config.yaml
intermediate_size: 768
positions: "rope"
qk_norm: true
bias: "none"
tie_word_embeddings: false
init: "uniform"
init_std_o: 0.0
lr_mult_o: 1.5
schedule: "wsd"
max_seq_len: 768
z_loss: 0.001
Each number is 200 + 30 x the weight over its row's rms, rounded and kept within 0 to 999. Layers, rows and columns count from 0. The size before them is the row's rms in percent of the matrix's.

# layer 8 MLP up, 768x192, rms 0.184, rows 208-233, columns 128-191
107,218,173,188,184,159,220,217,213,258,202,194,233,221,152,185,179,163,137,185,232,160,198,216,221,221,238,233,229,222,202,202,187,162,140,127,169,204,199,198,179,208,185,149,219,163,216,237,262,174,185,249,201,195,172,230,222,164,219,191,196,189,170,155,163
115,163,210,217,219,176,137,214,192,224,168,188,210,240,223,175,208,201,208,193,194,230,224,213,164,234,193,199,202,205,216,162,236,181,200,156,214,229,185,201,175,222,173,139,194,206,135,188,174,152,211,187,189,247,221,206,275,166,162,198,239,223,182,184,223
118,224,200,160,221,248,257,184,156,206,186,197,193,218,172,170,227,216,225,202,228,194,218,206,224,219,208,173,274,226,245,195,180,237,257,206,172,187,256,191,167,207,259,118,239,152,187,234,226,229,145,202,198,197,195,196,177,227,211,186,185,150,145,171,192
097,195,183,191,200,193,185,222,234,121,193,224,242,209,183,166,237,216,172,233,172,196,175,215,209,183,276,234,170,195,201,246,221,227,154,164,169,161,213,253,171,214,170,219,219,170,255,155,199,193,188,262,189,165,153,194,206,239,191,180,213,211,217,255,223
091,208,188,188,208,241,186,173,153,165,196,230,200,233,247,140,248,218,140,239,145,165,143,220,193,186,188,232,192,220,234,207,224,168,165,201,235,197,179,237,212,160,249,181,157,168,208,198,152,233,223,189,177,202,239,176,192,174,181,196,209,182,140,202,163
102,160,131,202,234,212,268,175,211,219,240,214,197,208,202,149,122,161,170,171,198,183,211,242,219,228,235,205,238,164,229,165,215,245,216,243,183,193,231,217,186,257,182,183,190,197,227,226,125,166,207,206,217,231,206,227,187,251,208,171,212,183,236,197,163
112,126,185,192,204,172,219,240,174,212,159,190,205,199,250,227,185,176,238,176,196,185,250,190,221,167,222,181,168,164,187,213,187,203,200,224,228,178,122,194,258,204,204,284,247,187,185,215,233,169,241,207,157,217,181,241,258,229,200,166,198,261,218,195,176
097,215,183,193,239,218,167,219,209,253,186,219,209,230,223,167,223,167,213,247,233,162,254,217,165,188,204,200,192,197,226,157,174,169,232,176,180,190,184,189,192,203,210,197,164,187,224,175,229,201,285,211,256,234,125,226,242,223,199,198,189,222,242,226,194
102,222,207,209,177,207,190,200,207,188,218,135,164,218,194,245,200,227,226,237,120,210,124,184,220,191,193,209,213,231,200,242,153,187,186,172,212,216,216,215,223,195,150,163,205,216,252,185,194,188,293,195,265,217,242,217,210,192,238,222,227,215,198,198,219
097,199,209,217,126,165,228,228,206,108,170,185,164,160,229,233,191,175,204,161,193,189,182,206,200,178,149,204,184,203,197,191,198,209,210,213,226,285,200,151,195,229,200,187,229,156,168,194,226,191,264,193,175,227,224,273,218,241,179,218,224,236,271,196,207
101,191,187,186,202,197,226,197,163,194,208,176,204,186,258,148,219,193,195,204,211,187,145,179,154,193,201,221,222,175,226,203,228,207,160,227,156,184,155,218,274,215,247,189,235,183,172,175,203,147,251,209,145,175,201,189,159,246,221,245,202,229,175,183,205
094,193,170,253,247,275,174,209,192,217,238,186,151,172,196,183,166,187,174,222,215,180,205,162,182,132,184,212,211,215,216,232,245,173,179,251,192,210,206,215,179,209,218,175,227,223,182,146,207,190,227,223,159,187,178,191,206,229,131,246,169,216,155,155,218
105,189,166,191,228,164,179,197,198,236,235,209,217,201,162,223,158,157,136,210,225,213,187,179,221,180,191,191,173,204,214,198,299,210,247,197,233,162,183,176,190,146,179,217,171,173,148,202,164,223,169,241,193,177,220,228,214,179,175,209,245,239,261,165,207
104,194,204,213,194,212,208,132,163,181,172,209,229,222,248,206,182,204,223,237,217,202,197,222,192,223,218,170,210,140,198,199,181,239,183,191,189,206,218,216,201,265,218,225,254,193,211,236,176,169,224,211,231,163,208,240,208,219,230,190,169,252,182,216,156
101,256,172,188,229,191,232,197,196,175,197,176,147,235,229,221,205,158,195,234,153,205,176,208,260,223,211,154,187,193,165,208,210,221,212,215,160,128,185,208,232,230,236,180,195,187,140,179,204,188,212,239,225,267,139,205,220,256,149,159,255,192,216,246,189
092,207,200,185,165,185,249,207,173,179,219,226,187,233,186,176,191,212,146,219,214,222,195,194,236,170,241,223,235,192,218,239,208,233,239,206,165,219,229,203,175,213,155,228,174,210,209,193,183,203,204,193,136,188,244,204,190,179,204,231,201,139,157,255,271
087,241,197,179,191,214,159,171,200,242,192,193,181,239,192,237,115,169,157,176,209,233,223,177,253,171,206,205,211,186,201,173,233,163,220,185,203,163,228,201,197,224,204,198,197,218,239,184,164,179,186,204,227,128,173,189,207,158,224,219,158,228,197,163,191
111,210,227,181,193,215,195,260,142,184,182,169,190,221,185,207,141,200,188,203,220,263,189,213,217,208,206,136,185,220,205,206,208,182,167,212,230,167,200,207,135,227,252,234,173,205,151,189,216,156,188,187,194,154,264,135,195,198,157,224,203,191,281,175,189
099,163,219,183,200,209,152,227,231,181,154,220,176,193,196,182,239,185,216,208,180,221,204,246,178,205,205,207,173,181,223,205,240,175,216,181,189,237,184,190,191,184,169,183,212,168,189,177,193,163,196,208,205,151,249,213,204,233,261,206,169,177,174,248,178
109,173,216,228,209,170,234,196,179,198,195,191,202,241,153,200,169,117,173,236,182,189,169,183,258,211,191,202,242,215,172,200,148,212,222,201,205,140,165,163,129,221,222,202,168,201,244,186,215,207,228,212,214,262,190,203,218,179,232,142,240,236,189,185,141
098,167,233,223,194,204,218,211,212,164,218,213,160,173,185,291,164,197,176,174,191,207,195,197,193,184,194,212,214,152,191,228,139,189,211,197,205,218,193,190,246,178,209,118,196,183,219,215,153,151,218,231,217,195,174,240,212,192,198,182,224,150,212,197,241
083,163,208,192,203,267,225,174,253,181,150,147,203,218,196,184,190,174,233,207,208,186,148,208,204,166,190,194,209,203,214,184,193,175,225,208,208,214,247,193,204,248,188,198,244,197,179,185,162,180,156,176,198,119,250,154,191,221,170,235,224,192,191,178,133
103,174,225,171,148,260,202,196,165,199,207,181,190,181,209,168,246,199,265,222,153,180,207,229,163,191,213,204,216,160,197,191,206,196,184,147,176,192,244,244,182,165,210,181,199,157,191,236,165,192,238,186,216,179,163,154,254,168,190,163,219,144,200,210,228
097,181,243,178,183,146,213,244,190,190,183,223,134,217,243,212,195,171,197,144,200,173,182,218,163,210,174,180,192,213,161,204,245,233,214,178,196,177,187,180,173,177,217,205,228,145,187,256,190,211,194,184,215,205,232,256,207,170,159,155,192,175,211,255,201
084,215,223,220,229,190,166,211,177,238,191,174,229,215,164,193,194,181,168,249,199,193,175,190,130,209,180,208,243,206,280,167,184,178,164,189,213,209,151,181,182,239,161,228,225,152,259,165,180,253,188,216,219,230,222,155,193,215,170,216,226,204,206,182,171
098,213,222,198,168,224,178,225,217,173,225,198,206,218,220,235,162,208,134,174,159,187,203,156,209,215,189,209,222,205,225,157,211,204,218,225,150,231,217,160,198,225,200,209,187,221,225,208,262,198,185,209,190,188,159,168,215,265,224,175,151,177,153,171,188
# layer 8 MLP down (transposed), 768x192, rms 0.176, rows 208-232, columns 128-191
099,205,245,198,163,173,224,161,231,165,189,136,194,220,232,181,185,222,233,171,170,204,220,199,199,183,202,232,164,211,187,207,205,186,157,162,180,215,211,197,193,176,232,231,216,236,170,232,207,190,186,189,188,279,137,206,176,192,205,225,233,175,181,184,222
104,148,191,199,234,183,191,210,152,202,213,181,196,173,206,191,149,210,180,228,205,196,213,216,164,238,163,211,218,228,151,232,194,162,146,98,220,231,196,222,192,165,245,178,212,252,139,218,185,209,178,181,191,251,221,197,205,162,181,184,208,209,219,176,245
112,182,185,193,187,183,183,150,255,248,182,198,223,132,168,156,251,150,254,233,221,253,195,175,172,184,174,217,279,197,247,199,167,195,225,199,225,183,181,220,247,192,265,198,144,196,210,198,225,193,171,170,187,164,160,179,187,196,253,184,164,231,189,205,205
100,236,150,162,186,199,179,267,191,180,187,249,179,252,202,168,222,227,226,178,200,208,259,216,238,184,223,228,212,191,186,220,171,174,222,204,242,192,154,186,217,183,209,220,173,240,238,146,190,243,200,228,183,250,195,238,160,219,259,131,240,198,182,237,206
092,221,162,194,250,184,161,190,193,173,171,241,219,209,203,179,143,150,185,189,204,222,171,228,175,223,182,246,211,205,240,256,237,180,179,275,228,235,225,131,196,150,246,210,187,190,202,183,187,186,245,167,144,206,266,237,208,194,282,206,182,176,196,261,202
101,233,185,147,225,211,151,262,226,207,173,229,193,191,160,193,219,192,229,167,243,257,236,261,220,171,228,151,233,173,179,211,170,173,229,176,194,158,217,207,198,247,175,198,184,184,201,270,222,176,129,198,239,221,235,244,183,182,194,234,204,165,242,171,177
104,193,200,248,220,194,214,251,169,210,160,148,203,176,190,175,171,164,184,176,215,161,199,227,164,188,204,198,196,190,241,219,188,152,146,231,159,151,145,175,257,216,216,255,221,207,235,252,218,201,213,189,189,173,222,200,173,219,171,205,210,268,226,227,217
100,199,247,207,187,163,204,226,226,240,199,228,177,181,170,137,175,168,243,203,212,200,213,218,203,185,226,241,234,259,235,194,221,225,183,217,230,245,193,161,160,207,141,197,191,245,192,212,192,176,196,179,165,204,226,157,209,214,200,183,236,185,219,160,205
092,269,141,222,197,196,211,164,205,193,154,164,262,220,199,192,199,180,222,241,162,205,224,209,225,201,272,234,221,177,200,195,198,189,200,181,244,217,149,216,194,174,168,183,223,185,203,197,222,223,196,153,185,196,195,133,190,170,213,177,171,179,235,198,203
100,205,195,238,238,148,162,242,205,164,208,191,188,211,207,199,164,154,212,222,169,181,207,182,219,237,240,181,237,257,218,199,141,215,186,208,184,172,175,220,185,162,203,213,164,167,190,164,157,228,165,220,205,154,225,225,127,177,204,220,198,224,221,211,229
102,181,212,179,171,171,224,197,220,212,179,200,248,181,224,184,215,196,182,256,200,212,206,184,194,195,199,224,164,245,240,211,148,226,179,205,285,182,184,198,194,240,230,234,242,225,177,206,206,218,191,252,192,197,167,248,203,183,183,195,171,214,209,198,225
100,156,180,187,137,192,187,208,162,210,197,189,199,221,202,202,249,171,198,256,195,233,209,189,184,208,135,215,217,237,190,170,182,217,213,212,226,240,202,189,209,265,166,197,208,222,233,211,162,200,157,197,222,183,204,202,173,231,144,176,146,132,231,198,184
105,219,169,216,214,211,222,190,224,228,249,219,196,200,220,196,147,216,161,214,197,246,179,184,192,183,161,219,196,206,180,193,201,164,191,185,211,207,192,145,178,155,213,255,200,213,168,237,189,266,201,180,286,182,224,234,174,279,182,224,215,231,203,210,233
100,179,205,212,234,295,206,181,202,183,229,182,221,214,221,202,196,211,228,163,217,158,184,181,215,249,225,160,141,198,199,204,206,228,202,204,230,260,254,159,184,183,208,213,189,231,219,235,209,233,214,210,230,176,176,198,200,210,219,215,188,209,195,252,182
101,268,151,218,202,222,218,236,174,223,224,210,213,212,212,186,169,213,217,168,149,149,258,219,180,175,198,237,183,269,199,144,168,194,190,209,198,215,148,260,201,202,227,226,174,184,191,216,197,144,258,211,231,157,147,191,180,218,225,230,194,151,210,174,204
093,147,199,172,208,247,184,239,179,209,205,192,167,238,242,193,234,211,144,200,224,225,220,250,179,182,188,216,222,197,213,190,189,205,179,198,234,234,189,133,212,189,211,213,213,149,166,165,242,210,172,198,204,202,182,240,250,216,207,209,198,274,270,211,175
096,235,211,188,173,215,170,242,171,187,201,220,214,275,169,166,185,226,198,214,170,207,190,198,212,206,128,152,171,197,231,185,153,137,176,202,202,228,210,209,188,207,140,209,197,216,219,185,200,158,213,212,167,218,205,208,244,175,211,233,187,216,182,199,260
104,151,181,195,204,253,151,224,209,193,186,151,219,224,169,210,209,164,207,223,220,242,258,170,223,159,182,164,207,227,223,194,206,169,139,246,191,201,233,194,162,201,172,174,194,202,180,154,216,185,186,195,228,178,218,185,173,223,172,179,269,252,215,219,221
096,197,232,165,221,194,201,167,214,188,236,174,198,179,208,181,206,164,185,197,173,182,203,205,209,194,188,243,245,206,210,199,224,228,249,184,239,171,173,196,201,201,193,171,197,200,181,237,184,216,207,197,198,231,163,247,181,224,193,171,186,209,204,219,261
104,225,233,241,201,194,205,186,187,183,196,188,187,228,209,188,188,158,135,195,196,210,240,177,205,154,226,153,163,205,233,228,198,218,211,223,260,221,165,202,209,195,185,264,201,188,228,210,252,214,198,178,264,240,244,195,221,236,171,199,216,202,128,221,167
098,188,216,199,255,203,123,175,175,199,258,204,218,189,189,253,255,216,237,223,227,196,186,209,160,235,198,182,177,217,199,277,213,240,163,168,171,219,193,177,230,249,206,182,162,175,183,226,156,224,197,149,129,225,185,184,209,194,176,218,182,213,214,211,197
093,221,242,244,199,208,154,174,136,207,242,217,224,223,271,243,221,167,183,168,231,189,223,154,196,190,182,203,173,218,180,154,182,208,210,219,152,221,201,187,222,248,206,199,229,172,176,182,201,255,217,182,209,157,223,239,179,204,261,154,182,231,221,158,204
098,163,189,222,135,204,163,134,174,178,219,216,185,197,201,185,199,235,225,222,194,232,201,195,174,237,228,208,185,210,191,135,219,205,198,152,220,222,235,198,186,164,223,184,189,189,214,203,186,245,217,170,159,264,204,173,179,209,177,197,217,196,188,206,159
096,194,256,204,227,184,166,213,167,198,227,189,193,246,241,232,219,154,176,172,170,234,206,247,212,203,211,223,220,244,185,189,238,204,213,218,206,193,216,230,154,204,212,189,200,207,168,227,149,199,180,223,203,139,255,218,209,222,163,187,158,242,230,231,199
088,217,164,207,216,206,226,208,203,191,222,183,194,247,238,150,225,197,189,242,225,164,204,207,186,221,174,200,179,215,230,215,185,222,193,207,224,150,130,185,226,292,204,237,252,209,212,267,225,231,189,194,177,202,207,187,186,206,164,244,226,197,214,176,175